Part of a small language model's weights.
Size: width 768, 12 heads of 64 (4 for keys and values), vocabulary 8192.
Architecture: RMSNorm before each block, rotary positions, biases on query, key and value, tied embeddings.
Each number is 128 + 24 x the weight over its row's rms, rounded and kept within 0 to 255. Layers, rows and columns count from 0. Numbers have three digits each. The size before them is the row's rms in percent of the matrix's.

# up: layer 5 MLP up, 3072x768, rms 0.0332, rows 1566-1601, columns 0-191
# down: layer 5 MLP down (transposed), 3072x768, rms 0.0318, rows 1566-1601, columns 0-191
up1566 097:167160135101125099101127093092128123191112149153106127071153137138109135154110134124108138100137107124079134132105162132101115140139115152092139105152133136130151134141125141144120124143116145167153135114115112128112094146178165124129148098136153133111155119132146084086122110093169146155094141131145138156156156170136143135132138133099115112126139130071134135110101106139128147128098130118144109110124100148133081139116107088164138123181165152105140132116154135137117101121124112125143158120119099119180132128147140117123112141093179139142177176148128149133122082168120132154
down1566 099:113102148148131123136140165137132118125148119128133118148173150146119163190134114166114143142130116148152119161154103121084137126105111154120137134132159095121075129122070132109146074140117091126157120088135120153100156162137088105115118121110110155105109122085105139088142124133127169106150122104146127115159106156131111164123048168142128134131092124103135124116123103129141107095107173117128131189120187110140145119149123162153105134155130120133055098117125127151132147172125121136113113105133142170139107127140135113101142147096115149079111132121124149141156156112165126107
up1567 096:140075140154156096122146093157122092103132154137116102132142114126098164126141120132104139164152137124082131132149085086106146118094146112140133101098145147115098163139130131149159180087126133143149111168092129090130142129106123080109112134143177090152114128109128129145102113162158141140142116107106135137139132134134090101136130124143142115164120150147150123083139148111151149131112092125142121081113117132108124105110119126140164115122133164106145102176122147144124115160128172105145164122139156173113141113142167083136123116149106097124138142149107151123123103104070137104
down1567 100:122109142133163127165117174145168162119140185156130154136127161126123154115127093165166127131094133085140136142127126135127108153135121130130141126137119158076088099157134073133104071138121132156096164138130155104141122161127125144125171070136142139088159122125089139176120128123194121123145132082155153099147123121164112196148117126098187113122150097090150155135120151120127134121124106116117128117158165119103158123214084147123147124123128129111132125099134119088174095160109140152110107122160114129167117168144145158117156156118145151119130154125120084193093128137115141105
up1568 096:120081140143167140121164133150091133118116152121120105090106116117149092122118119128127114105117132150091106134150089135136103111155117130114157094176138121159145140139114112144198150128093110125147114127135097175112111109123116146123138086151142164105123146084153115160161121143167120168136116130142130123120100159081100136120102119094100143113168146126109135177126122144119132131136106114124131123133162128073128092140119116112133163145124186118147125145117173105148107113144123130177130172128147131161137148073149107095147087123151115120169135136144167131148119155124125074
down1568 092:091136115196095083145163124091153115088125130111123108096096113099107158114110162136106117142135105135119154120121139129176153156136138153111135125120132100115133124153163131143128116123118132138138189121153163101134154145119139133128122136146128137161116094148085156120130139096114147149125166132141143151141123114075133120124114161141142135130155148141132139128105152108121122140133122130140130173095086181133120120095106095122090153133146133116156136087151149116064122160121098138154154134142161081127139136139103164111117155145133126157160151090118102140140110125136140065
up1569 095:121153146140130106142136120138146123144133188127089164084139101096142073058141099132171110140139136144107084155127135140099114168151086113134119132148142147146110147127156095136161138128152090135181096123158114108129153167170157134182115134089134168078121163130122140151093167106095163148129148144143120127150113115097112111103108096154126127131119159129132131151122069102176070142120109119131097122108138129092147157111143141193134147145145133134174074189170118136110117151138129106119109141117167143127178160126093099127099112125158110157146138083129092100146112137135144137
down1569 098:119114166115103126141152111194149146074157119144130144104105119164137140101147131096142129149141099096146165098117128129138132092086131119129154101127102151085144182130135176101124129143108151113076138103077124108136097123152154157160125141128160129115119138127127106146158110085123126141135146153126141130158171144153134121126124156100117130138106122110125123148124158151141140113091103159118103106104182092129115127136075163128101144115148131093156144108131147116108149155082137161121148117077119106124143174121139134132153087118136121148140119132099090110105111107072136074
up1570 098:105095154125146111115121132129122110103090129150133109135138144149156102100152150168119133112104114126151134125070125109154129112153127102082138147144142129089120164180156131154156203125139094097179149124118114119116136133153128169116146123182101119122128118097090072139123108126191123125150108113180121134131142154101153180124097121132147147135080134139093133136093128163089135167118124143097118131090109100134141088099098157141137135149160098160102113106158118089149142168139124131104157127108151116128116112167171115118112177122145118125138133122158079099119133125092153131
down1570 102:155125099117111135144134157113100132100143163146110155101110109080108162161124112096126124122125151125124124144086142206139171146101136134152123098111101127115134128099138111099093051128065159117157103107112144129136125174108113151085114105120108160091131127131149113108159098115157144097109171082086131156118157137133137163161168158093115126137148139104132150128121124074127121103153112118108128153124160137096122154177139135135096132135095098110122121105153098123122151123128125120128121200144093114142131102142134106124128140139086092089138138127126166135149117148158088138
up1571 096:133091148153196136153128129120186138125157136111132102104139118087157130153080111206136112149148149151171133114088151121124134131134102077107150110136182139115122140108155098146120124139100162141103093100101116138117158165126119110125150131170123157121141152122098117111139085132116141118092134127123161132102191111101129161147132106134176132173124118108103116130159117119114134107119070096132121121136147115116106180135142123114150092124141089101151103106156151144174130104151161108121100135110121089140157093088136100157133157114125139139132097116105133145180081109069148137
down1571 105:122151123149173122118154128115154083134093104139134098110123135111140120149117119157182148129161138119113136121088141120146116147125163160166107119136121148152138097123103120123137155097085165134094119156185151155131103139102137145136120115120132133108125153101152119172174121161122108139109120118114114114075126116115112191117133116127165138089127114169141138133160151171125186174121143149139133141123110163096117146130137087124072119144097145135118144135146083101128165114145089167140141103123139163151143108134110113147122140087159140118144111117088165154155104121163064119
up1572 101:130106174131115146126157134122159109136125108211152160099100145117122153112128075152112148161093109131093122122112126098114148175119097111151140098108121114139148122126131123148127148073111099149119126137149149070162110115128169118128144162139146107169145187090088137144112165097120134123116113101091163083099169111126100122161129110091080174108175096161153082090149110155130138153121094122165124091147077128145116174163159109070156142121159143071104121106161096128123114176201120136109128167070124111156099132094123122117100130135155156092119141150153149171136101130068137133
down1572 099:126092112134124129188061117146133133124133152156103177103136096126132162136128091112156140165118135140124116161125090113104090113138143123117126091132157116130124133168143133116102113156097172113129087105100134126135172145131111118098156144131093133109115145115178150140089076092148132124112110139156099136123113153142122138129096142132113032148141132157142126150099134102108131179109175133111127155107145085125147101136083098133135154100150125143158150111136162122097119130146110128115122138169144095138138099062136129158096133140133118172118118141095127143139147159118153126
up1573 093:107144102122173148109143131124092083107144144139122117104127158094105118098135109131131116125137083161133101102121119121131113157158153082179175151140117122133099111137122150116109128166096086121116101134134120122121126129144141137109146141120112120150138117125134124153148127133151110149126142174139125125096141110138097140139186129116146100116080163164090091126155125131108164148127146090148110113133102135124127152158109187100157100105166106095167129147119130077154120171132116091149149099106159141117159152093133186126129123129087124152097172139124116120136104139115136121
down1573 094:101117136129119112138106144159147099123153074108106110119119132171127111153144151123163146124135150102142099152101156127131140125107106105144114091109155115109137111117102095151145115097141121138125102146163112116132117121169091108137122125150114134165140142105093164141106111140117116123137085135131104136103132098121135093176085113153192157138139123115117116174127096155164095138120124120125147067147133133185112145127124113114069116146104147138088096106109148129133125108102112127158146123134121129118112094121149093072147100107129132132140113146162114129184186079150099146
up1574 101:171101074152138161131130116154125105127112161104216098176160120141113121143136129157150128130110150143151120136077111107098113149144163133146143156151121164109148156144112131103162128082116118149120122117112108117130163141102106128143133139166130114109101129090146143112107116128154132128112153144138144135107170109092094132121153153123144156101079165146088130123078079167117076109112095145170124086112102108102090156150104141082181124112165155148121088110155072148081140161097122124110125150110119147145147093122125143095157109102110120117125118127140107105107092113102137137
down1574 095:123155152109121093126156071141126122102126175138098137148138125141148104099124124107133140157138120128119125187094141169148164134113112153146165173163124096105145113144104167107135130122106162090098140124134146123126151098107148124130183091161085158063114157110082095147096156132152147182132104106129091116153155110140155155125125103096112142154137159082094117138110126131125190129140125104123118090143117160097164132111140128099137133119126139104143132164147109148123112108103136116138130118132128128141127149086112133114091081116117166129080112164123119120133120162100134147
up1575 102:133089119154152136148142167111113090171115104111137131102130137128134105112090135147120094078131140135174095132129163155102106131119124122151141128149084149145183112129130130134158110084114121109110126141165093131123131124155151144124116096152130146144153118101128134160086133165077203130167083138094128140146119149154103136178112125122128137124146127194161124154140117119147118122109122127126140119119166124139114136100112141140107188121155129161121122133130126117162140145105110128112102174156128165094164127093128169130145107165148152116121136117096108107115086135107100090
down1575 099:132102144169124135160117160159099138171129091119148116113166126150128137087131174127171163123118135153104118080148096131145195070137099127109141153097118161140118158137095124123123087076109104131109123112115179104169153189099119098159135126133128132134123167098153123101128094114115154144123114107094154134133109129107169097162129122136166134119104100109144160070134174113098128126120155154136098122112129134143112085123130118100096111080100172123116143092080119098099123147138102108133162151098133114142119113144172112116081152127137192154135127135125102097120129103114120117
up1576 113:169143101130140133116151122124129076105123130144122134127088133128145142097145130140087090150139142160127104125138139099130171142114074137126139149171159073124146112088115118129111147118113087105140172156132146117121156116179130155138118127140131161150120124129131084162156078136104188113123135129130135124134137136108160158134144148121182131181096116148115110138089137134116147108108148103115119091121116136138122099128158146156152122121148099084123091110129124112124117152108138126081116121138104098145150149128181101102102123125140127133118113160119131130183121148092120109
down1576 112:142127113166135099115117123136105121154123125127143134155173115153113149138068108135112148119123122127121138165128130123152106119127112126101158118140129128149131121143157124155154102105133130133113122121121113143118111139148094101160096174128119138146126111168074150117093107096081109126131131156107107152143110148108121062133096134104093127158131089141132177131093119148144186117105131148113146119111090146156129136139105171135134113165086112203092110132142131144147105148096088144055120121129088148158131137136109130117131160119140144080150092130122105089123118129110170133
up1577 091:151148111160144118148201094165135094137147140145098158137153131100115112121131139144134108140104113112149159156132123166087139115147109151118145081138201129156121183133125126115124163115158122143100121140130100104187136140149123114082131113112146099080102101148114131113118080147121130118178159155164124098104133120110071130148149156139123150096094100141116105093099150104098128151122155150156133149090154094133115137116112173120124118112160131119116104188158131157160168192114132166124146113089135155136123138150134138136114116116143140151120115139035165132087098165117145161
down1577 090:175126078131154138091109090127101127145116100151102113127107092137109105126109110078104132118071112082147112142136131146101162107096092132123139062129120148160142076075106148129139133142117089164144168132164133143141109074116157089165140130112117088096113122164125154157143129130165132160129108118162114154137177167146174127146129104167102135143153108165107134144132145147130122135111106142156154137154112134117134112107096114188147094160115140123110143129137114111166113131122139124169159122152175122143100108108132124141136142123145108126135102159150178104097120148116136133
up1578 104:129121129125123125167142165116116103147120132148113131120147172141099106144136118146087119139124114130144095147135162122059146142115120135140105122111165104095146117130149100122139178104145087140098120123184137096090155128126103128117109114080147151159144110117102162134110098098169162174118129121121156146127142137132097094130157119119090122133097162134123121097133103138150101138105135073135168130159142138124116088151146147085163141133150120078096115099083140136128142119165117147110131115128129142091134182120125110116159117149134151155132145146124154131160078079134181121
down1578 102:191091133113135134120152137181131139080140085139116135147138138150156093143129124155167134149159122070121113121136116143168145117153160115116106116083160134132145134127155152139122106103152111160137173090129162110143124141116110098149156128110129118144099109130162105146101151098121091147149125120106126092123133123120095146125115160107147120150124113160118159168106098115103166124131111123114104163077128112114098121109082194130115119147153158104114107133126189157122132148144103148138115126108148140141109088123101128136108112123163142144149174154132120178140170196146128101
up1579 103:144120156168137125111126091116179107124098171162178130145160147104140078103116128128145118160153134118140167151170157123144137112129123107122105099122129166122145171113175112128187196092079136152105119097102115152120151090120127134138108122079122150109125148100131139145131091134156114141138167148157137124121164137133120141086153084124159123135123084078078123148124105162140135153142093088183110114105144091109125141100107120081110138131133172124111114136149123100085131127119160109160118132056138134164098088128162093163154111113115135150176149122135164136137132109140127129
down1579 107:098101123131143130138102158124099098147148119137141110145132153073150128107090128124125118104114173142102109121102131122143125126122131094126117129135164114142106115102143096113132101110122116164156121158200092167127122136088135133112108158146142147094149076087105108104123104169114132148148161137124149085129110098151158149150125158073132141104112123150166134110157121130170164112132094128122142139152123159140125134126150151117137161117124111174088135141088094151177162149120118123140135119127132146172152148104076123101108112140096117140128173120134159101158112116150110146
up1580 102:179170135165178138127172105078158101147126106134099132120150138124183129116168086140114092130135127096108157110097129131135140113138117140122129134122144110128151139097138109172170135087129124131114154127154101122095083137168132123127130136141135116140127132128121082135155117102158127089148162115129132167108132167136138113105118116141153144150138155108162122137142122128141149120119108140108096071095112110125118088109123106178146149098132092123112116107113085114123133139079132132086104160177181142148173131116103120151141132128149122167149127122140122091122125161102157122
down1580 106:158145125129099102143177108106112123077143127106114164080110113127128169146106109117086113122130128116132140112134128109129113131110072111165141103079117144105123158163141124161118132141090090134123124124113127120142131109152128106154159137113151119143130101147140103113142095135108139139102100107101084117120159140113148130094117148140133116121150117114137090118103101123142114096130119069119115072142141108122127148147178125161105169111161118161132105103179137111112154121142107136149159118118186133140102119141128144132146102097127098173161160070102107161099105197100135146
up1581 102:136082145114093092148158126067096122141093114090131159142157105108135102136126116162119122079106132117132123101146186113092140132153135107113152094159139121106133166117093147101112134110150102130136133167116111154130104126145145170093097123132140116098143079167120150126087108085095129161108155112157159109121128101079109119117159183138102178111106107164130111148108098091161124123125188097099132115128129142147115117150093137127138100179089112145082080096108133100173136164117144121132133100152133101208139118118143126115142121074163115090142123126103117116164134119119151144
down1581 096:096104132142110133134112085118095163164138121154132133183147086143158141160098100132152104160113132118149157114121137098138110160122153076122145116110140132166173176042139134125098127138156134141098164113118126129108137148104102147117105133121136155108125134128116175145154158114129112085141117112122140153130127120118121143066145143147075107120120155102138133141131202156081134093141085138156136172103118136155137136148116183161133097141124114107106095122132137157124106185138131156091132117124127139096161093154120125165106182128113140113094144103108140159142143142122109144
up1582 099:138139137116119071144113142128155096125132132126155139106142158105133119094076127153148080143132167120080132161135114141129154088141118115149126118144152132115150120150157117073113164092161124127144172142182112110124083133142141116123149147118143129156197126144155161082161132073124099124120156157119157166138141117147129138133195134134112173152103141143157104171130144134125126137117152115115151105084121113128107165139079124113138104134119120122114088129166141093109127163135103138079146125082126115124167111096104106106143154146075170143156146095143173107120132177087152143
down1582 109:128139095155131139131097154136179139134092123136137117083110110107110123156122168135140120129177116164103129129111130120094134075101084157156106090143150096108136116119127120127109160087103147122130152120157145130139125128136153136123137142125138121052167108121134099099099144152125157159153132134124135115131124109141148135147129164165094142135092127118109156103133172132145125105112115149113108123131128129114121133082156109180090150145145085138154137151157097148132110136137141132120136149151132086128136148131119133123108134142124129128146116108119112165123150163095099111
up1583 089:153163102126100124134140122131147103137147167114132117127144124147107126140137081110118138143108116130124129141110097106164147085152125157109112141119134136126129114165140116102177168130134116142112112148155143136126143124125130171152100103108148116156161140148126131160139066129154158131134105135148131139089123146174142135129129143142118165140129152104119101107132135133170164140136138040106084159125117097114126134052115105143160151138156130105093100138136135105100153119123119100162103158139127110116097116100106133110109093146138132148144169093099120132152135093132135129
down1583 088:093089137131116124135124123143066153102120122122127122141102128171138111102116120147125114101104130088120143102175133126120116138143102099166113106110142129130128133150116132151128113110123127136130114091131134136143141141129109093144151146154099109106153133118122136130155144134119086148144122178111118107089154122106112093130141110093101136103104137160095115148155150128145124167143157160103118128145142133104120100147145097154107097136138137114110087083107117115097117160121100124127142139145099104103131142090134119163143149124125165117120143148145136134112130203145087087
up1584 100:148114139124103112125104145124132123126165114147124165142155127174118139096136095120133098105174117131158127141096134142113113125163101109165116168111132097147159131147138093121102135136115158107138083099169154122121162125129139173078167137112133112176142088157122155120088111156158110166136120155143138120131169113069100124094156144104136111113106118129140074138125105103100116116153124088083117123145139178114119118174133114094163144111148141101117110133068124081125191161129122121092105131088132120134146132102147136094147064085122151127128135178099101149157113132132130121
down1584 097:137122161134115103124125141134138111118139137101121162125093128126120143184107134122168125100105121169137164145118127139112173129105146146120109144141134163138124118185161112115121134097109171132125160152149164152172149118145148142104140160123110139152116132153147191126132132113137124169112168112149171166136141154148154141127111106134123137114139136129171173172161135128134149118101132156088072149130129114122113137103144119149098149134131145149129143145117136109084122106130098177117139169121096154146134110161068088108118081112116136151113140153145139132153139150120101107
up1585 084:181131150145128123139138093142091114164126104137154141126125109094114091121103119142079148104101124111102152107134134119069130108112125148156119155182147143153103148101128113137109151107128117116103118181142145109141088151103152141151078101107105111161175127150138120083174095120165128131126105145127128137129115113123147112125139123110162179139140115157067160168146122152168101143112161139114131156154179109116168120098115125099124150171088108157117122107130121118111140108126117094096155118108162133140140138096125144077159141145142119117186163165149097152131143124126161092
down1585 078:104105115103117164127088161127154107130087153131114121106125118142139151161137127102124083156129131129130126123112119129207119133161151120118140135096163127096139096137122109154141117147114121120181125125150142138128126111161132133104151173138159126120104107121187140151107113136113144112131144140122118127111135145144097151128117139172121089133111154105160096086103111111120119099120102130142102114099103142116054114166171138129120110084164160121127120146125134140106135167132137128110106185143114118129129090167107091159118109161110122138103110106103158105111122120107098161
up1586 104:131095134118148106133124127136101105138112127113106152073118158135105118103195113119112124110104109170128139129104158107092171093110156119147126127086120131105150144141108209146131121115116113160127114103109121145107147111117138117113135118166177119075146086141137103127120132142135121115127159139144161137098109142148120126152161144148135130124125146135114109126123117148157138101133123122137166153160145155101111162105168125075120092150147088129119080086141154127146123131156160132150120155065181137195126089144126130125132127141101145162134122130106124082119133169107127130
down1586 113:145137121127163176161115155160103108133105150150112146070107115126127062081128133069154120155123130118134151104139135070173106133128176072121178120159138111131126115169142150119093101149140096140167100129151135128104143104136084166125116128114141131109147165139149092104114111152130147170152149144107112140127120151139169131117146158128095120094132088113137141106151167085131098170078132173161132127137096154129153136116125107123087131089128107097150122119144144110110140141139142145143140095109151088089119145142130152145154108144106149141087131118107110130148134181141154120
up1587 103:126119106109148110110151153127094087170143121181161132099135162119107125137124099143140156090111118152146138115123110135131137144123157126128128137121151159161107130115127111076157114151129108151115130118145122175135174149155146096141163106146150111126115104097127140122145133143139123162095150165121146107099167184099083140113146134085090133126095102091111128139163141120124101090166119132157156129146119062108145139120131119089126052135138147103143161116127124109161102129128115133138138135140131171090171128095128105109179168135127186151119127158094118120137093163123109145
down1587 104:110153136135138203130106070098171128121122131127119131105153125101129083137157137143118127114138106090151106136134140137108152120117090155142147128106166136155181155150146123138138080129148133116091127153138080104079140097104188126149139122120151132110156104108115142155131150140111139104122110148087119135149145103135174154116115108123130151147113107066089117151110120099144103114118117153112148119157158116153113144157154142119142124159117132141144152124123119146088133094144132072081109141081163115139166106136127112161159140110086147145128088131143163132129157121096122117
up1588 124:143140114140166112122157123108122111152066124109112119137140129079131138085126092157136122134142123106105146132128150141107215111090097130135171126085134129188169106161140151120144145126065112153136128136163122132124107111154120137143174115124144143147121155104136101127138153111139146142155111133100116150131111171127108131139135127135126157158128157089144103109105104146147189130120113102108133097173150155096130133139150128152168127152121128151106137154157086098124141130119138144106131150109145132118189113104110126116149152124105102132204141135112107103120117077130150121
down1588 123:146145146129149129130151099138111156109110153150118135154155145148120101124100083152174132164136115088115152100143084149120146107144138138135149170128132147118168110144112164129139128139083139097159089156118101126111137099127083117119146146119111080137106134142101130118118127145099118133085105105098110136119119160164112140133101094135157108169114140134141107114145104120146126138151129152119132101159166110139113132119153125151097132154152132133114114136166133129087123160107141130162109120107099116120139142141091143087131122123151149103096108139125134086114129135126150120
up1589 104:131102113088166116123117078152103103168147107120132160072122079153119136111146109124110109181099168186158167112131123153137189163129120158072111119134112131107160132149133104110129128116151154123169097119158144124155115121147121120142208124131151174137114078144145134087084102105166101145100157152124137140126113138160116117119170151113177113157166133070111161128159158135102165118132122150127085125120113121076084114139137145131116136090140105126115126163125084126113113108143118131129110121134129178143113125103140115113147148130107130105142108127145111098140142144141134166
down1589 101:095130111133118108084164169166147122127148149119142116172130154128131159136084100117122139141142114130164155114142094125116144118158124120162105128123131087169102176158127138142183131116140134174117089071125112139095113098140134107101136099126152098152149128072102134195127124135122143160126103148148127114139117142182114165103113119188144121119153155157142117131104110144093092156134136139152136083152113162143079160149161127117116149150131110124144127145114127140162119137134140166095151123139139146133154155110179107128166131128125098155116152142132164139136132153112128110
up1590 099:147093153147142077128128151162120122111130120139119096083150156122098148110129110133132120064091145077093115153092186126128136102184098119119151095096147157134150107158131140156109134145138134152111125114116100115108143096117154157110097115152184135119155047132142139115127131169131098168147116154133114094183106139141121135143131118088117180136130132118113126140129126151092155095130136090121127117140104149124088127147128116105122149087123138105142108171118130121128118153124123165114128120115136125165144144148107127117141198097130154157119095126087114157147147131156167133
down1590 093:122120188128108105104169136123122096149143135123119126149115162154109114095110190118136148113130129078161147090128110093097139113111111114130120075074176139135158104119097120140120068140130105145127126082090164118111119178135118121111127143063138102110092164172135123163149105174161159127144147103156104106123099127127171098154131168121093122117089100119121110122118109133120145163148150123139160133089111128137085129092173130157146109137127150102128125087147101121117125108109106107107141134126089155131139135103085136153099109158133168110103119128156150142128099146188140131
up1591 104:125159064131164138155145154093120121115134177167160117159111118119114120118107110112121070170096132105141083120109193121089115145127125113144160133173124099141110137146157130130106131155159135139163156124135099101103158141160154120112083173173113155111098115125141092148138128122139166116096135136123163127110135119145106135126096121077121135114119111101126104113124066111109097143097123150181135047102119105123137136167083108118152109126164145128138099122127122077138130104174099148148087152099118133097089106139121123109146119130133133133122115140131108113146095134137127118
down1591 103:111115117108132151107136099146116116096120117127159117151103109131144110108158133140163127131183078124126135126105167123075109130105121106140114158125118095157138148123145134110145117139148174128135122088076152115131095146102119083121171168146131080126127133113123128133144168141110126128151140094146125133077183155149113112117148127105140119120086137097093096132075180112113109116107143138132142100115111104151109112136120135143130153077166108164128149165116101149135143145149157156140143112116147127177111135127114118083103116116078118139112146137147117143089144137101118112
up1592 103:156105074153104134108114122121165088143157141112158142157147144101148146139113093178110138125117136148089132124133137151130143109166125112094127150146092121092159138146119102110101124139107133154124145113132163132122123104131155186130147094131161131137111135139145096160137141136173177110122131122135161125128121133171089118091116146133143143140119094134133137147090127106089094176106123112102161133120152131107102134116154136145146153128150075104095095150078121088101083122145107121094143170063148118113141100125111099151140099124103123116128119151123119064167137137143124131
down1592 103:131120102190118140098119158174101127124133094124052132094135131086128099153149136140146134147098107097121145153127152115130167137124091109117128087133136134129093115108122111044126139173089101150081118181133111108104093189134098133112109117140124142111122107131102157124090150124102156134085080169096128107110119089150116085126116147133146110171120139159116134159135153155135103145117139102153147144169175109115065080117145160117144109138178132118119159142129093109148122123142089205168078107164121117161129121117127110119156160132114133135129092144161125114120189120111119130
up1593 098:083144117117130142107138153137161114109116149195118107145175129108122078100097066151106150150120098122154133107178142117103087133127093122099115124089174092130167103141146082168107126163117160150103147124136086136121122147135137155123103132135146155132121124128172120108141072117191116129096147153178122156179136119083081129121123082147086112097121110124147151110140112143108120179148146156110121140082108099092122140086124128141122116104124069085094118142126096098116139114081101143125101129112157123167157115086156144146157113132145154128098101113056129141132100127101146140
down1593 101:111112130103109131133107152117082101130137126107163088120119119109147085126121149119102130164126088146146120068118148154096148124129115173166177141088136129124102172101166159153132142129056159138139096195138152130151113136147098100102144116133132128141133092110098107122101132141099131159133160114103144158130131164134147152129133125120136120120138137130085136122151121126140102136098104133113123136121117111133079127111131147138145187195143171152142158132112119139143119132158125164125099148116110132127101141164128125104134083121116128144131139133132122159147155150136110122
up1594 098:109073107121134095101119156140104121121140143127121122146128158123147116110107135153116142092106097120154155104119101127130172107171155141109135113139170125152153166156107124127152094129108135179111090111103117077178145131125092137104146084128125133094150132132144100152186125091128132160142139170122164147107146144157100118120148128174077124122107099084132129096132125120120082123146099134108082161138137095117123137112113103109173136123110087160132110136093137147114081108093114102129137178106103131162118094113129136089079155111132183179101129129119113110105119136147162138
down1594 103:129065085111141115112090125156153125123114142079126107126150139094087126115131171125143166108150084108134145136157135140100139100122109116146141154135157151170135133138136138157123158132130163119113109120138128124083129164149123131114152145103127085134177097143212125144129142137126143106136155119136136142182135137111134130119146075132140132153129117127109134114131160117087080144148146117110124163127073125098084113112115142107149086112141104132136087157165157148164111079145136061157131138105151133160106109162121131151122148144114117162134140149149116127107123181116197141
up1595 101:125093078142104164079101145067171145108169138110121115145158142115166138116131152117131140161103105147150113165098105118136093122124118121103101155096156104129099169093134188110088151141133128188117130080127141099125114147134142129090151136123159091095092124139142096104144117146143115115144129119154166139091154159133148122095124122152131152147146158074060075124145113135174114183080121115128150139102107117098149135119118154108160097088148136135122103146147108128139179138098122109113145145118130181158145080114118112093119116110096148109134158126131097128122114115090142156
down1595 100:116139142091101129139111130164138089129150143138109099097098132127154139129109108168099138152161115099174148150150127111114117148123152113133151145136122127186105133110100121113118134110091129097104128130121147079109129162138137116120098079102140137130163120121103136119098109106164136149122118157132124131090155102113131148127135147116115083132116126133138177171137137084096118118135162118108133134127095126089134116118122088140043095114167147180139160108097120151110132125145120163113141077121113130124101135119169135173107089149184106123146136099127113114142073170154140086
up1596 096:123128139101163114137165164136127113153105102096144133167143114133126131094106115164165109135146150124098089128155141114098157137099158113166135152126187113164138094120156098101129110135102143120128114147121105126130098127130113183105167160113169163136130150138125109189105105158113149104121165149130162142121111095171110133178135117154166121096147118131135156104142167092159154109139087113120091161077118103122129151080156095141118100118144108082096116106145118121082120170133089150141158148106138112153133111111143136127169142130122112180110149104100116143141118131125177085
down1596 097:118095139156144158088160109149138113122083132144147141097114135112109134149118109154135146104142149148155126159121104136121124138105153127071145136098133060134146120109128102168145144131177173133101135098151138121131082146104130125147072111111140159163144115097127131127167078147138124122118128144112167122152129068089129165127137133100127140146118164116169106119121158141107095135088123137135155131134143120143138125133167154124116108127128152098157159152110123114112164068120116105185130167155144108110105120119135128091110121149122154119110154117093121121144114095117154126
up1597 101:131127139174128137111148156117149141150082102111169140114132186132129136131093107189102133154139173158085136145126127103095123124132140098158152120127154076112130134103153143141139142034124128118165142107132137146138149146121134092110124126123144134127115168158131092132097143132125154127113110147140142142142135138112108092125113110132145152124139144102198106096120140164165131106105150077152144110126096087140144085151094130154141154135098158153113146109134131088116107114078095147103149133159131132163124089161135113115120146134123156083127110128154101145133121086109159104
down1597 099:105090113155125119156079124111121136157134134147144131134136128127149109134138113149151110105152156070126109131158143138148146136117125159145115126146112108121191144130080114144106105150137110131143136126102143124166084166136110169129117120187152114132121140132093092131120149172136121152131118124137140098079158125068155126101110084144121138124068143162099103124128111159148127177138125103122109116139134141153116153141118139144161093100122145138137160142097161097104084103134099101143123121144092106123125111117145114120131157170157109107095123130158138144108174135133158166
up1598 100:097087122129124122118149126063119118130124173130096106147118152125146123090154093112084130089123139171142141137163158105130135157180126092145116078112143142110097149139129162107115131093131138117107105066131108116141092072167155116126106131102144142124133153135116092186138123107148089078128127136087164114100152143131065095130094140102096135107146127117136101152121149131119121106123096117155154100105114161126118109106128112140123068140147130163149089120094113154144097145151153161157105167149129113113133166164105134163167152109125173161139097141088162119125139156115123124
down1598 092:110197061134137122108130139148110145129150127134119127111113155088133116157124123130134120155094180134121126107116135145123121113101079162103143125094089153155088083129172169091097133136135112122148100118154114117147099118064093142172146124129122129137136141174115179120091148132093166119188151146137133136131153125137089090142127134143138103129116130127170144132174127117099138130121118152142132087103124095098116116122127149152172126129123099125131187150181090096142111145175104123135107125137165122120113093144127148110166135102138156125152127157125142150114122145102138086
up1599 093:130138137144132134124129140068111130131103124092148122113144135107172140136083124123110153102132134132135118137099133106097128127175142133152116126133152112189140111168091175098103143150131159152121146134170124131137138135165146129122161127126168133092136119144098125110106102113126103125130144110135116120103153128134135161133138175089141142140165126136097143151138134139134130145133131118125122123086111101111140113126104123133124087143131165103084128126118117081147080161147131147107136160096161174155155151179158141121131156129155111132157126089144147101119140132121145123
down1599 091:114144117157145118141147115136162162156115156164089155160149121161123124152151138136128132144148060119132109109134129134118165129144114145102133063122124135091145092131176109129124084168127120115050153117172152115150151093108121140152102102143135117150126108111106137156154136086153130140111134136099079112108127117110120101150096125178121138088081116174126114133129105154131135130133185123124112137151093147183151136132106174105152127121106097121138092147112109140168117115121090099126139077136117140121074199087164150113107094132167141156141121114112130114114133121117119115
up1600 101:154151119112151121087104119132163086157081156134134124111110092130129131120154134129112162112124117124114140138090104100112100140137118091102141118128159114144139154141142123122170104180097112189145072115113137110084111107183140165162168147116105163130148162142120090134123160140167118140138151134096118133138166146123095111145156152151140182158142130155141131096109156132132119076113151140147164132094120140126085148147096097142153139129162125143113192183148137155147108137133148142130118118122133138109129131146152125124134102188164170137128089147139101128145123132129110094
down1600 098:134088074088130128129079152122127137109132109109108170066142129144146126119108168121112142139120123125072147102141099124169126132154137113106127151135073101115072135129092135121138138118171138115104138107128132129106125112097114128128137130121106097180130146090121139111105121116127156134138083102125121137148125146122160160104117150103115109162104117111098116151145125164158198140128128088146173091122131166139109130126149126166120117107147142126130143088151106101123150145130114131105126154073074094158126108064085150106116137106111143160125120190156163082107148112121100096
up1601 099:137082120153165108099138138122148132130139171131137135138144150092129087124123131135076159083165121158109153099119102072098166137142120106121108110126153132110141140156134115109141136156142094139159080102159150111147153099102170133126129115092119152128112120137173095136165115129129121139124095146132127097171147129127068092130186111127150100137122121103149094138097186106086155126098095081093160163123113104126107138131159145109126114103120087141093106154080138128116126097115122084089149152120086095132119102119148114124143118104071131141114117119105103164151091134095123185
down1601 093:138147158148151146120141086069132126153140107092103104115107116153158127194108130118120126173149150102137135160121144166150077132177125135161187158110144134113138142088125161131106115112121178137101136142136129125122136143132133147145103153071108189140144130121146143183096143136080119127083121100117102150136129096100169094111118158114105178164130114181136152129154152101172116181128166101108119102097109144159098117161152125156135142136122154094140113114141154120130118175139178148139146113130128092156128160160124078095161156169141117144187120144140100142106130099109147119